Weights of a small GPT-style language model, trained from scratch on English Wikipedia: 119M tokens.
Each number is 500 + 25 x the weight over its row's rms, rounded and kept within 0 to 999. Layers, rows and columns count from 0. Numbers have three digits each. The size before them is the row's rms in percent of the matrix's.

# layer 11 MLP up, 384x96, rms 0.0747, rows 71-143, columns 0-95
098:482489470538509553510501448531517471499472483494522492516504508532503467517501467485533463523528516486468468513485437474503537527477505474490452470508496473501516492518490472508519502488540492491471524444513554475513520508524487477468463485489478522503473466504553494507490517477481484527
102:513510500487502550495492503537506511498503500491538508463477491522539492546533549517499484485499481521504541486524508478557519519512522523537510474460500511506530495468520498499465508500486498475533490513482532458502477528535537495545499537546474537481518495444513529493501506443487457505
098:536511520479510528518480451518524501515504527540506488539513520503558489515517468515486499478550521477503464514506487483501507535511480484504482508533515519476514498461527531497486502505557537511474482481483525475447484517514496523513531447510526531515508473521504526548493476515511453555
104:514508500498544514520494472491545420479494521507477475507513483509470482494494458518526501479517546512496463491531535518498508482516523516517523495496476480511573531493467504505496453523506504516493445511506456445456501527492520489539503537517492500499507477479529487507484517497487534540
103:488518549530501477532498489486485554518499452513474466504524504481498558525456530503489480508511484488489524490486524504499457540512502490430470489458528481463491501465548522488523505481497505456485505494509521516514516455539515504496509480504527478489482502495485468488528530524461550512
107:526492466460508516488530448509524497459512481488513540506480531512495507542517509494466534498507528506534506464485466486466517498535479525539525471476527496515519536513510484467513496550535478471513535532477504491472540506505475490480459504512559537542472519482503473493475492480470477504
098:503528513496460529485515466468528518456479519535497514495560491538494535497515522522510496479528512497497483496492514511482501498500507472458498449532521501502477533454552483538487517508475470454520522499486489519512539512541451502508548507481494475496522558503494511490556487524514497480
098:516530553472494515548459496515485474494462482498495473524488515506511530487540537479522526516544473512457534510501492568483518517513476488505472489491518515540535536492511489478504505494539482499513485537514487493519479496531518516544525527569475514515511531542518524465501495489486501475
098:552492487479445510510556502475473524492485467488501474505510496546498515503512536539529540466531553486523505456495540503492523494517523470520467478472512485486519506508511535493435495495504480498506538484491557492525453462507468465501508524498510502493530487487511514531489496490497462500
102:566487451533479486523533521546524518509499524478503501514508473508478515521536505502530511499501481456472506475478519506550515522525512479504502496427518468520529536463480535496562477486493511490494502480528511503505467504460492536535505527523456484493513524475484499478485488493478493462
105:559521477492490463524485469493540457523516482463513493501486479473488506522492502507429479485482485488501561485537512517489501516515509529521482516504477474534469524517454492508501507508475496502499518492492509527516525465483512532514486500477516561531569535456467478482511508524485511478
104:491499524524538522512494460500496520479495527500488531490495553505498522444537453463457528543514509501504513505517517526500578531481476502519468466518482502535479504522514490507536541472506477518528512497538487518488505460481507516521476536508493506513527480495527493516512572521483499497
099:489504441432495532490509490503461524493470499494507492526473463475516546460541512467503494488540465500502493464478530527474475477522504491523481485527516493469502526513484463524505551523526503534507492518473479507508543502483504494487507488511488503549480519487456503470509540446486524528
103:540458475506477489475495487507529439446491500517510496503520491482510497554518510465538484481529504496518488467527520509546545473511461519466485496496503541488482513469503475504550508520508520537458479475515483471502513500498508512519465528519518530498509485500515484549558483508522526459
110:529463478507523541502511458445488515512488487477547488515514505494513508492496482527522512477513478519499469500490466522470507529526526467486511522481520510484535515493515536493504486512497465501515485473474511548540513519480512474486466427478453533499482484506505563515521501556520535473
095:464530539508527491469530534473513510525503503524501516504538489521542459515474460446508532513518519533484453447536501504523468522535507470494507487475485526482493499502501560539503489517497523523523498493521510512461485461493479503454479446522525534517477483532524516515507499478500484502
096:497552481502514512484465523497472494511492498504531514499466491520519500513487517476497503480484492465508479459524519538486540511538479500547490524512494513534515560526464507503532501482523485487513535538523551491510532467469496482491490536563437532499456544509523494475531508491509486506
101:499459478514533506499495481521514494471485469464502515473548485474511488506496452513563511548537518553490489514448486530489520514487496517479495538522482526524527472546482521491548486519510552503496512482522529485540528508512506528524514464489502520505493488513454522510527535490519533492
103:508527509513504520534525529506497493457528507536530475528530498511521477511479494483511463549492482493532532500516523557481524532462451491518501475488503518523516522535523478529494502531528497473535502505485542505490480549525536503562477526525541531474470521507501510539473523482493508502
098:516485519491523496527533474504518494469527486493501507464503493506487492546479477516482458519498515468481493513491516495499513454471552481545427524528496466473502521493505502520490507555477547461504481532493501509515494476485519511470483532534513441488471498503446511543533503490472474516
104:498510470487512537518448497514506491499529486420499508461560507505458555475512493522460521501488478496523529507488512447531508480539483511455552508509493482510498492545503515491500471512520520502511482498472523514508500452517482511470458468472477493514510488504461510479506517476462496516
111:520479515503512493486495477489493505516540487496480507512488528519450459526572460480505508483507499470483517495479539526488483549551490498514507528470494483512519512527513472530524487534474495535482465508487466477551494477469502506460483539501559501531528493482518490516547465461502497487
082:503494541560487534524517479509455498521488498528513498486491512495491500574525503508497507526467502528492511513484481506470518462504560475542454550450497497514483435517516481478508508495526516477527527481496508508538486480482530456481493515488459505517499479511513497484458502523480517524
091:464515490518512494500503482529508524500526524503480494513487487509463475518457490502516489520493508501515497464488453561525479475478514493508515553479461491502506501530494516539480544485535499462503471460479525516431484505503513486473506499500474496502542488485470534517527506488549498418
094:504492457496524516526506529537472486506482514496514535540475494498497543528511487470474499508498512513461481455520520531499514531455517538500476478474473471534503507518531499553525468512497537500516455499506471484490483501475501527497490517564431483488491464503521500518465528512456524513
101:468524537564494556549526512518502544519523500469474492498497505484496517493506535527508504529541514523500459497497477477469510482544468499491470504467485523501516507539514454515515527521481534500510479475536510519512481487441497523475514502510505503464505487579512503476512482490476511493
100:512512501451505590571502522521441469532502513472495510454521532529532516485509493493540499497524478479502503436461465520497471520529494494497529520493502504490486469511489494520496534523513485508478465477482516504512501542502493495521497466507529530473483512498501530489494528495535481496
102:547500484503554491479434485524479466497482487507482451454513492487481520481492499489549467500523517528482496494462488470494540465479470467457528494502485470509481540499512507536510484496510487477489466489532499478525497511494526470514467483492449513472500455505546524480520473491527472502
094:509552447495475504518512564516474505474543494514502468499507497539478544519494488513500465507462529529510498504491473519539513519494462478470490504518520507493502505441523471502490489465506502493513518482538575548515464496515491547516523507475501522462517524534498513487501507503531509474
107:475482504496538533497545521542488525493501477525483457472526490516454517487529490507542476478512503500475433504500545485499521508499490482494495459483550539544538512450530500476517545544521493485504476508494494528517468462514515479485502500488490484512510520521537532499505525529493496456
094:527513477499492502492479481506476495493499509517497528530507465469495492453507501422502498519481503489474542479522496471524493538521539505538511521491531492534496512486533474549469480475531478493519487472540542481530486505496501508556513528534529475517535461515489501507492468541558522498
094:512526536527497488480492495517512510509527503546542528495515534502505527502522457506492500492480474478454489482515502480504486515484556452466489523523521487517492543470512529531529478489445512483444448508516502524510505458484507532498512522504541459485542529471518507515465487493515535474
089:519516505490484486510504459523478503504486525501518469483518520539516517487515491493468471518504541510544483572547504480507550495527476504501511522492492490506478472501508525501530484521457467507507446457549521519490546478496511488500512483478516454544526514453480486526514526469536522525
106:535516502541509539537527531531535496525464497494514561504539486499481466489485490451566479514523492450517529493528516519521499500490515485457518469494522501532514517474481513498532559516530503501480546515506491485514492473502540462495517495554503503497499495489523541514479487498478487494
099:523530477482499505468478484497507505507480511513538516486532548506511505477564525510523501500478481498501496442525546479465522518518444521517510488516468513523477525499485492499480504498544495552518546420482527488500484493535515503517517468485486490519523454516461510538480517499515517501
113:497506482510561551537499484499463513513500483528484483486534506499466456477534475475482488491523502487494512489487538513503511522534530502509506489501459558514537519486489537529491505482540498529465480471513510476489531499514458482490503559518496543485516503516497510539497468425495521485
101:505511483494481488468520488492465503569491520531490522506565480487513502519492513477512443519490529517463473504504552565505482491481507527482484509463483513469505511489468497536488503487527521528487455515521528495518458510494457498515499484551530499450531528482519481507511508482505527531
099:485529469495518474503555487512458493502496439503532499469490485489474483481494504461465504478524518476480498551474513515496498501544529487465497518519460446530540528539496461502468465524517495471507510494481499487476501504519545492514543476559543533508480496509522492513494476509512506480
086:489459473475511548444496508480507463474528512540504523528483526495505529471526537488471493491530505512517535523483515501493466502438506535484511473504511497563474517513516457483509478485524497496487539513479559441501519505480497520508489528549495504459505483531510517477488509485486482512
098:499492491547529502485534466492478452504473519514555524533500491515462532492502505456492493475522515548487540509486491491505546509507524502483482489491494487459494491493473522500532499497477496455532515482464505516472474475504540516539526549514509472522521521492485494496519557465504439467
090:533569472501506499536486481527529508464508494492491495501481508489503484497462484506448506517515527505536519531457482541500500526493536477487523529503538483552512534531518490500523477529534457490505510510507479526506518507473536525493495509485554509528436497453511476501492500532480475461
094:492539464472522530528482542444466518503517484498484520471557529501439494514523555467466505488511535476454460543478474512502475488517489544526476510476497473523504513515501511479471498505500500524524517484525509506502481508508488511477510502528547471526481517517466505494540496458511483490
091:458495519498484477465533496508511498483514492508530488509539513457474502451481494500513471543486518502514507535466501517479505506547488453492482486470479515508486464493496501512534516495512514497569477527444490475527505514512508530517542472477478489504471516426467488528541490471483495537
118:511509500500516503499529505525510488504463463468505477518464498480500507501509496466512473483490510531476539513558496491477517483536526514508473493484505502482478529520532480493545491512539476474516458494496488460534488440530502512517522459486487536526506527464550543514442511496495540445
097:499493497501447494509470468493470504520466484522493484492507501553518526504472454468511478517503448493474438447504499492488533494499533532473482514519464493530529490507505521536468491495506481523471540502469499519488505455503527524507523481473465542480551471515505457499505492481540489473
103:434553495484550498508542481463505493475482441545503510500530519502484523508515504493468528483509523487489520467502522525508478493513558513494492527513521443537521496512474534531513484511475448488544475525518532510485476535516532509474493507489488517478478522469471511498488519503503497470
106:540513474526540514484493487478529507502440507471518469521501531495507478512510523516494490468516517465505539510505494492472508485532513498443461526488474511487540493494526475521492536530466492478518533481472548473531487466508480521519467529518517544490527549472505480521528554471483522506
095:501518513472518544528480475494490473506479479513471508488511496488472496523505482516481517479528502501562465522495520493518522494505458480514480521550538484481538522529501522474489556479539508500449510491503528503526537497458557462477485479525514519528493497490463511480554491468538531487
113:566460506506506507511511460502492481497497499522484517430501531522510527499548458463497510501502534472471448491488530565498522485497500472467536515490490522475498510510528509507502526501500520504496493529515520500546455521482454474495510467522511488508461503507486460529526526526480504462
097:489460512468544495474467462499502487518525486540474449529507501513514546499525466496491456531508511491457466479557523499487468520537558449486508501481493558489513483495506503509484478501506507495472499482515497479464506497522480512530460527531482483489522493508477535513557491493508474498
085:495528498544502533536513532485453496518490501527507483483551490495528483502455522535527469477515468466507528525498527498505487523502552522528503538482518489449503509552455471476487530500526502496487531507494510520476516479488512465517504538532530473493473526539462489531533509477518531514
107:531523501528550489500534470500499472503505502506500470545546487474489494529481522512547454470517482524546477505502511463489499466520482506503502483534516479503498536454511495476527456497524493496496483467473476510535494522506525482492474439547504529484471500495532488533489451455482524478
106:542495491555486502497464495480487478528523513535515517491526469469473516497552497490491495513482497463503492512553464545503509522549457508493461448459453511523479489443472496467511519494516518502477471464538495492484521518483490470487494481520521524513517455496517511466472484485492512486
119:542543507494541504536532478544528474489515518568498472485515534502509501553497497519460505506524533494476472490522477512496512507536476476437517498505524497511505504486493513482466534522481481480444503474512475522519467509486525451485498501560546508485496525504505535474511489488511510491
111:491491530518489534488527461479495494447473482484559510484527486489492515495486486459478507481465532481524493474564526498485523520555508480526474507526495524531507511477517516504516474543543522523538527503528530520508519547505496484514474515544471507535512516500530476515510470538483524521
092:523505502518504526489509483523528444531501461503517453527523506471540511496480534490512497462477494513533488464483455517537540438528502472531497504563470505486493514508531502499507499504557482498545487506520492491503508501502505528506509496516525461536471528477555505471501488493546501517
092:569516495493500507535515494505515506500460508467497481500474472527508481473510535490492518537498540466486501526451472484497479558482450507489495496511480518507512558524484459491500530482554457491498521474525505526524520492455497493458481476531499491528490475501487475483500502535546516469
099:487503518502505502482479488520534477504498475500477492505483505432441485533484480496488442510532539492477520495533476511485500501515502509510535494537499540535494501483498514488530483552470516511466510465455500512494487457540503510536483539522521477507461499479519515492502437511435501497
098:494511515527494478491512519492489520512548487519498507535481517503487475479548497476505509516517501517495529457504487489459531574511518476480494507529531566534472469502494518540507495495509516477440482495501534495551522500509459488538496470516509528518471536526552505496501453506509493523
101:502543475473504541483455501457488472490525481488501470480524481456518512487534505508513457485498513556491459525506506483481499542507521513522494466495456452482516526481525466497502481530481457501543496503462492540487478504479468495463451498456480531510513532500482541516500503493513478487
093:497493518490488522544511490477490488475458546499436485485475507530505507528512477529484503529532515484495493494495476477470522499513494483496472503442510484505487542508517528459474485563469503463512527515507540543461501486443507477510461471508490506522516519486464477503467505453487522526
096:509537503492451522523526519504502564489507536509511495502512482504484506537523511538522464505511546528485559509495462496462495537502511498485471476501497510515500517481522533552509496520542497480460521432515453526502473503487488507499524520495528474507496476522554522490494476497502480451
094:486549513532473497461504460507535510488494512565497511499499494487504503501485469526467461537460490535492490511507505487507489463500548500471461483477497467530501509466485477497473497523462510498535500528454533454500453516543537517509524494473495478516507484509477480482462510484540548514
101:516493543506482545543424494535482456497486488502515489491481515486501521504492537490534513520493529492539525471485475531512541489510490508507505520474510482514511492484496537474489491496497527508535525461445522489516527454510537479532466463508524520505507465527499453471459516477464514513
098:485502479464500461522507542496499472546475475505547508490495491517526488503510478534520469515554542531521475481489472517503499540512470498462521515501521469517457496513510527514523520526505462490520503537470497520549507494492508543504540465548486487449486493493495510530523467446488518485
100:502516531524491465478494463493472513513450535503487510483503487491498426526521511519532498494539545459485489492500495512512492507520504486501482490459508517497450505458540473507498482515505527535523509504483490471462535502519532549531513452489512530480501471479490503487515433533503546501
099:474511490516495551479502496515526541463484507509538483512485524497480510532502532510499467532509477479527489517509512527452472513538501501462502500519459487543499527504502479499500529541495498481489476518510470449520522457516523481430523450486533533547497472527484533497498524535497489472
100:501526508569516494528485521488500526467509493494447480461476514495507552482515485554509520497457534536549525506512463543485507476524539491515484477470509525555519491480507496506481493507513460504521482480467492494490484509502464482515469509507541508547527520482543500474531484491489496477
103:527524512506542512501477418534529483492532486486487495498490496488499494506582519488542520473500502505502501527480495454487537533496497512486476492522488552476490509504523513521518481442514529479505454495484484493469429477462463481499489478506499502490538514506513534522484508509511500515
105:463494481521489485474484453526465507474481461525544527460514479522499453502525508495472505489525521472476460472498544540508535532484464512520449514493474504515544483486489505508494480493533517514472510483507504453483508482506459521486494498526523545493455493499539556489477481473514504516
109:530479524504489481490491451516475507518524507564511473483513499506505531507486500511475506493547536557453481512496548567503521498504524513548491501493488520537533522509489538500462483511523488498546512476457516520478523498507535531522499493487559523494487510511525516510508488491531475538
104:507553521510538515541500519533507551487531533499505481480462500519533519476516487514499488449548511526484500476513513555556519483526499484474494506498538500518500532520489516474517545510460518508491553472455501520516516463476511529508483505543478500523472485465502520518471504491526507513
098:519467525511508513528452491444479478500533500458503524523487551492483505478546525552527465460533517506547454523497482483469505501537513495540480467478471529490517533507528501504516511511499494513510467477513533498519556479474500480497521468523512476502470521493518470530508515513467486486
# layer 11 MLP down (transposed), 384x96, rms 0.0743, rows 71-142, columns 0-95
098:525484501503492474550487505547503485498506498499473544522442488507483504486440546527518522492515505517517494492490474512516497486507505483458510490499484465504529527449502523485547496500513488474509490502499458549472473512543513510500487518501480479489503489471458496475568519559462461503
086:487494488475492529529484506482502514494500486541476458497548476471570496514510504483492515497482492524496496499471484457455490497528514529497485515479507497472469508499490500586521501500518447477474516512494437471459512473524473512546484495492509531479478472503485491513550464481518520510
119:528542511524481512498462515511539562526504523495515504507457520508484519478453491507512501542468492537486490503523515464509464514538472492532509474490501524545500555509512516512519464507482515494509476514538544473508458508459493460519472502496506467517489494491544558523511491528519501474
106:473513507512464486489490504514468558517529492499533507498518543517541520520506550483493511519499473502502548518484460495515497509483504476477494503492517546502468449522524511532523512480510502518520551540486565549547467460470486516464514467490525502510502512516481514465524491519515477509
106:491503491510490516460488498513476493478475494479501531493475500519544488497499501475521514483476555481506505504502485477547562510488501512540499514503490532531497505464467527480529495515477473507488509484540513496469478515398467542516509525504457522517518478536475502509480525508502437497
109:463517495544457510473503519438538525486512528520522508485496524464467517493509511489489476489479444510514485534460486501471470546478523495481517473503509522470485457498517499453531476529515497549545527456469472514516491513481499481475513497483515499519495468520534467486528506499515466523
096:472498504496501482517481469519523455529516461497475470498484474477482495450464511476475511531471469507489522505510519496517466508500514516508552536504492493507511491545444451453502474425514493498489470485446516473481502493476553518455468503499516510510476498477530496483508481478514520502
088:525502486473480532485510546525513505475516517523498500492471486494504535515550532484525513449486513495496468535484480467530505506451507508495427508490488522510534484463485534513504552493558510517514483510484493503514505476512504531444553522501554514500500505468461499492490467493494533510
088:509478497476502515471510529514465500489485500469467522555511483495484499502499526501473477503523511490555478495481579479469478487526478477521506490511551507481501468543519497498453492534496517553481481520533498486462499501481465542472508483463545504565509487509531516483500497492494471488
116:516524522534501506492527444492462501504534529507511503524525501500466506533521484492477519502538480459471532472495477500470508529448505521516464478464508467492517496494504517504474540505455507530478518470499488511497451563560535510514505488468501463502495488507463497445498500487519536503
101:453459495469466526509499510517521522509531500471497515501454530548501524542516503490445516480492492502517468480489491504510512486492534489456456451467517526522519501459516468502519483478541519483505491506525544481486516523520497441482519507504482504518488525479562479514526548512508503481
095:504484477507491469477536506465538471528502498537522460492517455560500480518498475469503489499522525513538542454509500458502489477513495505490502517526514475480546479528518534508479499495508482469499484493459519472469489512558471462472532468440511500481529503508477492532470498519526484505
103:472507520483483493455479466480524478488449509480489482504512528507502509518543456520524489512506524535508481488523497507508480487488485476513483500498497473505512476480484509495589492481532542528539514531501523488472502504555489530449486557493492502533499477452517516477476513460511544500
114:517538474463509472499543522502511520479463479477508500484486465465520545480447536494517472491516481453501508509486529493468512514470470501507518518511537498531523524483456506511539521518470531498529507567514477523532504489458501521483477511517494495485550519498473543504525491510483535463
106:479463501498487469526520527500514470501506491462476535493475521524493501510472487466496523490516494468520475483489497516499519476547494534473516490524492484510521507519484497455522515497511498515489545496471498434458485512477549547451479517460523445530493492529472490491525533461558507491
091:509474515474519514497490506562487457474479522496499467484455497487503521489467487503480469521520504498517508543474483514512463566470517492451507488521514462489487504486507491516457543534490523453480500504507485509464493476485545567521489530498548506539499502514519467485477498489460491491
099:481562527471500515490474488525478513488505509531480529488541503516512463507500517466508537520524515514506504533507506545519471490536477467475457529520491499506499482522506502513455472486512501542537481515507521481435516495485509538526506490440531498524475517481533478468535487555512520481
103:566497514505519503537474508478482457517474518488470464486499443506514528496531531485497473497476529489500511467497513503485499443497504508487517465522492546467474534482471517488507484484533498512488482517491519488522475495489530458513549501497527502520534504522542498555487460461476499554
089:513547516486443488540504514560478485481490476471474489510508465485480520481463471501476512471473489479530520508500521507524464468498473531480503519567515493514533505530518498508496491497517487465506484487452523529514519507475471504489431529473492466497503480536491459480526513515495506457
092:557458460489483510522490520457496484522498517467533508508490490485488552504485495491521569534455554522483534474523517520518496533539472479494514510532493511513484467510493498479492490499526522487449496477505523508498491499499487508508447514505435471492486476516494513515560490508497493471
085:526528507518498529514535523493497488501494535558545520497469498537528493497499459542520488505494486485552502507487486492494509550466492487520452497477484500520519460526463517474450474520488536487487487471516522505449504506505502455495526506545487490460528496474486547545467495525501519501
112:503500470494490466473499522512494461530530503515467520498523521483496490517451517495445516499543464481497535496502504482498490487522501507515530486504518445501528532483506496531515496510521443529455528531505526535481511493486501510503531426501528449506508507477446489492486496523533554505
091:500519484478521539500453533469446466460532512505460498518487478498485501502497492491482512522447493488517474470482527478514497509475481555507492501526512451467530541511472465528495510483524430492528512492494521504455500489469539523506517487501458526514471497482519524485515472474480531487
089:521472470469534494469520499454544489473524532482538516551513491511519516467546499519523497498512497477493491525511488450498502472505465478518473479479511511495466490465571470489503463511459479520453481508524443468539520520519506548497516514495520496499458485500488492514515511521511492490
102:513536508504519484528492497474452509516506458508525509533556472470500470531481526535498479547510481519498514499517512528524440477514526448499550476519498465513533483478516531515472506470492478458516487494461539509490541497503468504516513514442532472520521480502532517509509514480510513497
097:512515511473479508530510505508490523489527466509529468509506451496477453534454502523520494516556514496520446489513500439480503505524490490473508506480495492486507485522451525463519536512493503484529478469539474529502474477444491463468511494480454524467521465502493471474453489491497499501
102:492477560430531535516507493481490497484481476509456525505527510477486519460499464498525522480539550499546515546479522493491503515501541490482504473501485481544539482477469451492497536498504470504519495473513490547499523531556501496504506496467496505475488473494530509530516513514476491518
099:513518514483478501519510461448486518542530546486500509498490521508493495539488489518482523477507498520500463442518490552462455485499473473504471500514547496517454496474503477521535487471518495476436512470522472525449546505516476529508524499491484510498487549489491497502472538496500525509
090:497490504463538458509527478501478522506499515476469527529512510464486463499509534498506539515577542504501490532529486523467495508506486475497484508517484495474521451549515526494476475532508543502498516502456476484510503450483515542508514487505530506504537460512495530510484490518497458558
113:492524466506483539521510556501509494473470516502486481524516465528474470525514479482510487490473522526497545520508471483465494499545512511504524460501517469519533492518530473495507446523487497541509497489506523514530523501509508474489474534504468497459466517540548430485493555502492477518
106:507508470500569503488516512472494531503490496493529506442479469505533539539551510512505475510471488482509464493498511516455523505575479482511506468486532486489490494553496500507509463494499522483487478503548462522511502552536496452512492476507476491515482473499496503503515464521477459506
089:557493505470523511505504476492494495501485497493485482494480512464497476503503519486519488485484499479480494502463535516462444545491502488480519561442463546476462480563521494480495495516560485523494494511524475480511544471511518494536487495507496563471493492479539505461500493498483519507
091:482445481492521508435522503469511458488516512492456468536490448486526484489505464509488475531467501534512513522494503522509476535487527514508516509501507424500508522537496449500509487476510500482552509521477500502480491481489452508499511522554462483490495477503471490497490498509449519479
104:453476466510475546516496530489480539499455512497510522526520500503499479516504486447540505514497479558518514505544499520459440512506510507498494494486531478503491524502484463509530476490499513525500478503476544496447501460498556474476520472516494513544479522524514474487488520542540502494
103:499478494494485524490519474538481489496499518488554480522472504521527526520491517512499529513508491519512489498473516534488437493535500475457502502506488485480486508465498492486483500479510495514531496474480535501489462488569482534530485577476472525520474472469493467485572502542469492503
107:482544494508500490490475510513523488517547476480492460480491494527509570526448504493479493518501477514484478445515432472472505447541440488486480485473521485520512514501514483501517506486533507513499488510477522498486448487439506519552523491488501477496479506484513506519518512507506532521
099:463526532517499488497532496508460500487520481494492504508480497514500524476503533488488514517519458481517511486475545478520537502488470479499495506533524492547520533494514530437451488529443483466503526489489499509545520491485521475501515530420483483529491453518512477481468511496519456495
094:533501530537447487478518507537481537489539501489514510495529467475476512545469427498484515455470530504496510490477485508521476502498482516534515525484492498537515464522496503495476513521453511513521527512485488498509486469522519439547547485490531519499533490484492520521514489467476537517
081:492563479494503506534453464481511515505514453472464503522516502507507517499488467514492498483496477512479492461532492500500550459485462510536537532499515516473516465467514550494506546521481524515490486451505436527478499492478490466506494488486478515544513520491481463495492488497474489449
102:479497475479503493496511470527488516486518506490450519516508518500506454512555460534512503486523522513527485448519530501496516501517481527504521478521540476473471545480502500533508490505478451458478490497502453488486535451492471497535507534488469520501501482536500501524535494565505451476
101:492501548527525459492543463522523489468493474477491521535498470474509525519515511520513456497521476488478503498502531478495480497508519502455463536476517528497486495498508540501495492504437522453514553509470507496495475522468554488510516510502473566486491441478501475493532511492498528505
094:506499501520482462531513444517547501498515494523462486496540499476564494511494481536521462511518461542491487463533463510500490496437492423491484493517511470519507539545499475515515495521515493459465477489516485502493502499536477499511477479525501509504521476478494516497532536525499525495
090:482498513482495473497540469529466523529486480475550458524450449504551457520498528495513506463512516511512496493524520502501496492514514485554519500483512514553533544530484500454531458537499514476517475532491532534478506522471527475536471482509504503513467493479496474500510513504474474491
116:539507479508506533532516464480498486468525487458537533493503486473497518488530497468520523519516516507486530536452470511471528504507513467445495494462501503450506483504504458504460513463549497524522476496522533495470498503483472513552495492506527491543477551496482480466504539510534507485
083:500554487539485471459489465510524496529508509462478521523467529531503461497462517513487453484506469475484453498490498515504500493512527470522499479480493483494473533518480510509462469541458479496498504484535476476519501514521489487475485469467450535540499466526515446468526499528512508474
115:515522481451486497499525522517473518517479490476478468511505525524478523480485532491527507522477460489474490514516528524539541512497494505530489525520519522523490533456549507466485450500435507494510519517496454481520475559500507488485504528536529487510507492532505544515478457465526528481
111:480516486491510512523518510463513550493510518528528454501510478521485511484436527511478490516484493500513551524524515513520512511513486469509471490519504550502470529462517517497502540515435496503451554511496476494520485543511472501465548516485559503533474523494485500499498495492539473486
099:485516516490517501456511444509465499531506444481499476477478452493515494504498506512530506544494480560510473522507470510507496524465500495470478502484494490472461475483522489528487510501432515515550485538496475517495486494549458541499471509511510525462532502476454523484479510482478493524
120:478432483493488491481549450489554490492551477464493540551535510477466490504528475510495470530496528469512540475491507497501509473490533519491500465488486530513502460533506499481502507480510486551524490505482520516517514494485495515497479519490498476514574497510469471492542527489486508487
098:521486545528464516514503530498466510534520480476461537450494497481525492501512504521525485475542488505557458515508488547459464530529498518461528513489506455502478509486518527523502484477510540447495521524485506510508527473489498518503494446547527478504496515544484509484489505459489504518
084:449517468523484533495514503527498524509514521489512520496468512485508522456523501474516492520460552508495504504511508521532491474500508454551519493513500517576514489484508536523469492483484514504503481485549549521549464528483498453504477507492493479536507488493520476503479533534541462473
110:474521493523512450480551486517535513472559484494489502479486474517544524501498542479499486487485507494486469504505492534517490462498543478487513498490477478470492472514509479464526483494498476496523516547503523523549498510444551523533466471479529465489476537478484494499471501486449474488
111:496493441454516499487473495547514518475530478517468475511487531492551479462484488485482503511484492490506489525472518506511504528503534524511540543522500481502522515512470518506455510519508524506513507546510534518527507465491456534473492519466435509471480517483505470505488562533482472493
132:503504515466508525507497544537533497445517474539495455528477465492538521510521456520507542464525470462543502543486477528515553516475501511499522489512506489504529521492501506495514531443487517465475497511543514509520481497446462509490493513493532473527503492469521517485499503506474529505
107:517534506494489452534475571498512509527535485522454471475521478467528464513473540547484524475512474528507505503497489508504497505479495498512491499475496530455511507521517511520503526503477454443481491514480516506518515470505533469564537482479508484454530511498469507498468489464512508487
093:481499533466499473509473523477466529501468482539478464511509510519493500501494526529484483482534447505499508542487511490463552530493484524487499489465515493484467483493529513514497473509472507492473495535528510536521566505499526483524502478508520523564505498572433506490495497498484489482
088:471517502539512476512478515502501535517514519548438528500539534484540504499522513528497519463524485516488527494543509497480502453465483482505502491473495477492496448506497545506481452530487537520562472498498479487477488507549522515550542513504518504541508519505515506519516508474467500495
102:487517529464479495502496528516499485509506512471454520483455506481524521459522477480486485501463494503513471499513511460483517503500533506495495469541515499496508482478471476455527438514491491484510481468493515460536555503475532517502454466459484478523485527512479458524533510495429492507
094:462475434480500494521519511512513482460497503527480529496506502521490480530511458505536488499490502514512525451456506540509481474511468484517481504475500493440466504463492503474532489530518519550490521504471478474490489473526505510509479527452505495474557495489489477453496496469466521450
100:459479468522487480479534528488585525468527527483512544485487521498513521505517494500454473478493514472493452542469501487495491501528552501474501455493523505509517475469477483479489526467457509546543537495532516471488486505500519485469525498490487525527496504463506466488484519493494515499
111:499494494484487534459497496524497495493499503504501483414514500516499467493490517507514487460492480512505414547469529546517521519519518525513524507484488483526501507524505516512504521453475549513527477487591512526483515497506505477504507485499497520548498482483535493469507505519521508493
096:503475504475493506497501496483507494492494478492494512432509477469523469503539515472501549447545473494487496508493523525504508480488511509455530547482491532468514513485513481487479468479512524568530519535473494512495528490526465532444514516512533525503491515517538484504467475477478543533
082:494527512483517510507466512484543500465503440502499505527511497448484501508452521504519503474532460500486511503492547474540563497505459507547522493490499507517481478543500499489514528517554520464515500490526477531480526492533468513477486513468518461476525490489487542515491494512519453465
099:513509487505521496481548494471479517527499559513496518477467531530474482500493470519472464475521481471479457508515498496529474473492505524487492503471527529476458514497498481533470475535557485496447526502536492503544492504461477515471491474494491536511534504577481513490487517520503504475
116:466458494514466485497530463487493486566499488527508507533468564515566464538486497545466482506503521499530481467500487491491528488528497518504515513473525522517507483475493518477495447521490479517494506486505499490502549487534488499483455475526507468501499527510518510541482481507555516484
095:499491516519488503531496494534519507461528466558458458527516513489499560470486503521474509478480447555545510510497501474525510542466470527480493485492443502518539535511519531472527526475500511480509488531481494489472479457493484477497460476491486492515516508508520502529469518503524485509
099:505458509520516479511548525447454469545450467504550474537478465526522469517499466533504523553514518498516531495507488511498487466509501479495501502519475493488494498495519487515458445488522498465508480508527523528508523492526502491520475507537501480479521499511474522527434475489528496501
104:455515551477495542526529506496485477489504502478481465503491467528487529500510540488491500461509489458473485530521513462455509438526518503485511506467467541488533513523510461490481547513504483496473480496484472464483515471506528463494464485462537505523501516475495473481521505553479484516
104:480464531514519506502543501485496519473477541471499507507498512496481483531511509503507507485511476466510536491543520520490505493523459522533475505517512470535505458502531544484470460532430503491477468487494447474506502507462491475491466506470538445523506477517501527513444467493520495482
119:482492528524514519502472493478486493495459527516495486482545478512496485521484512526511501453487548532510492493534461507488507532512524519487447504559508519553489505516476501486533496504486443468508466519512547489477484489468515513475533469490495541472507515548491465542476454500494469506
103:524475541513497510503513483500461479472458568515555481462486446469480519523487499519499518482490541512490481498533521488478475503548485492498486466509482527536464493526510495498499489480474512489500465511510552516550524527508466509490445528495503482475522520526464484522482479519513466494
100:473493505461503485482480473517475508494488516485499514499525494476518483536492468435498492516498512482488470521505462504513502520517531493550531523499523536522528518528503492504438555452485502519470466552548467477494495495545488515517506526490516532499503461466470507505499540505497452471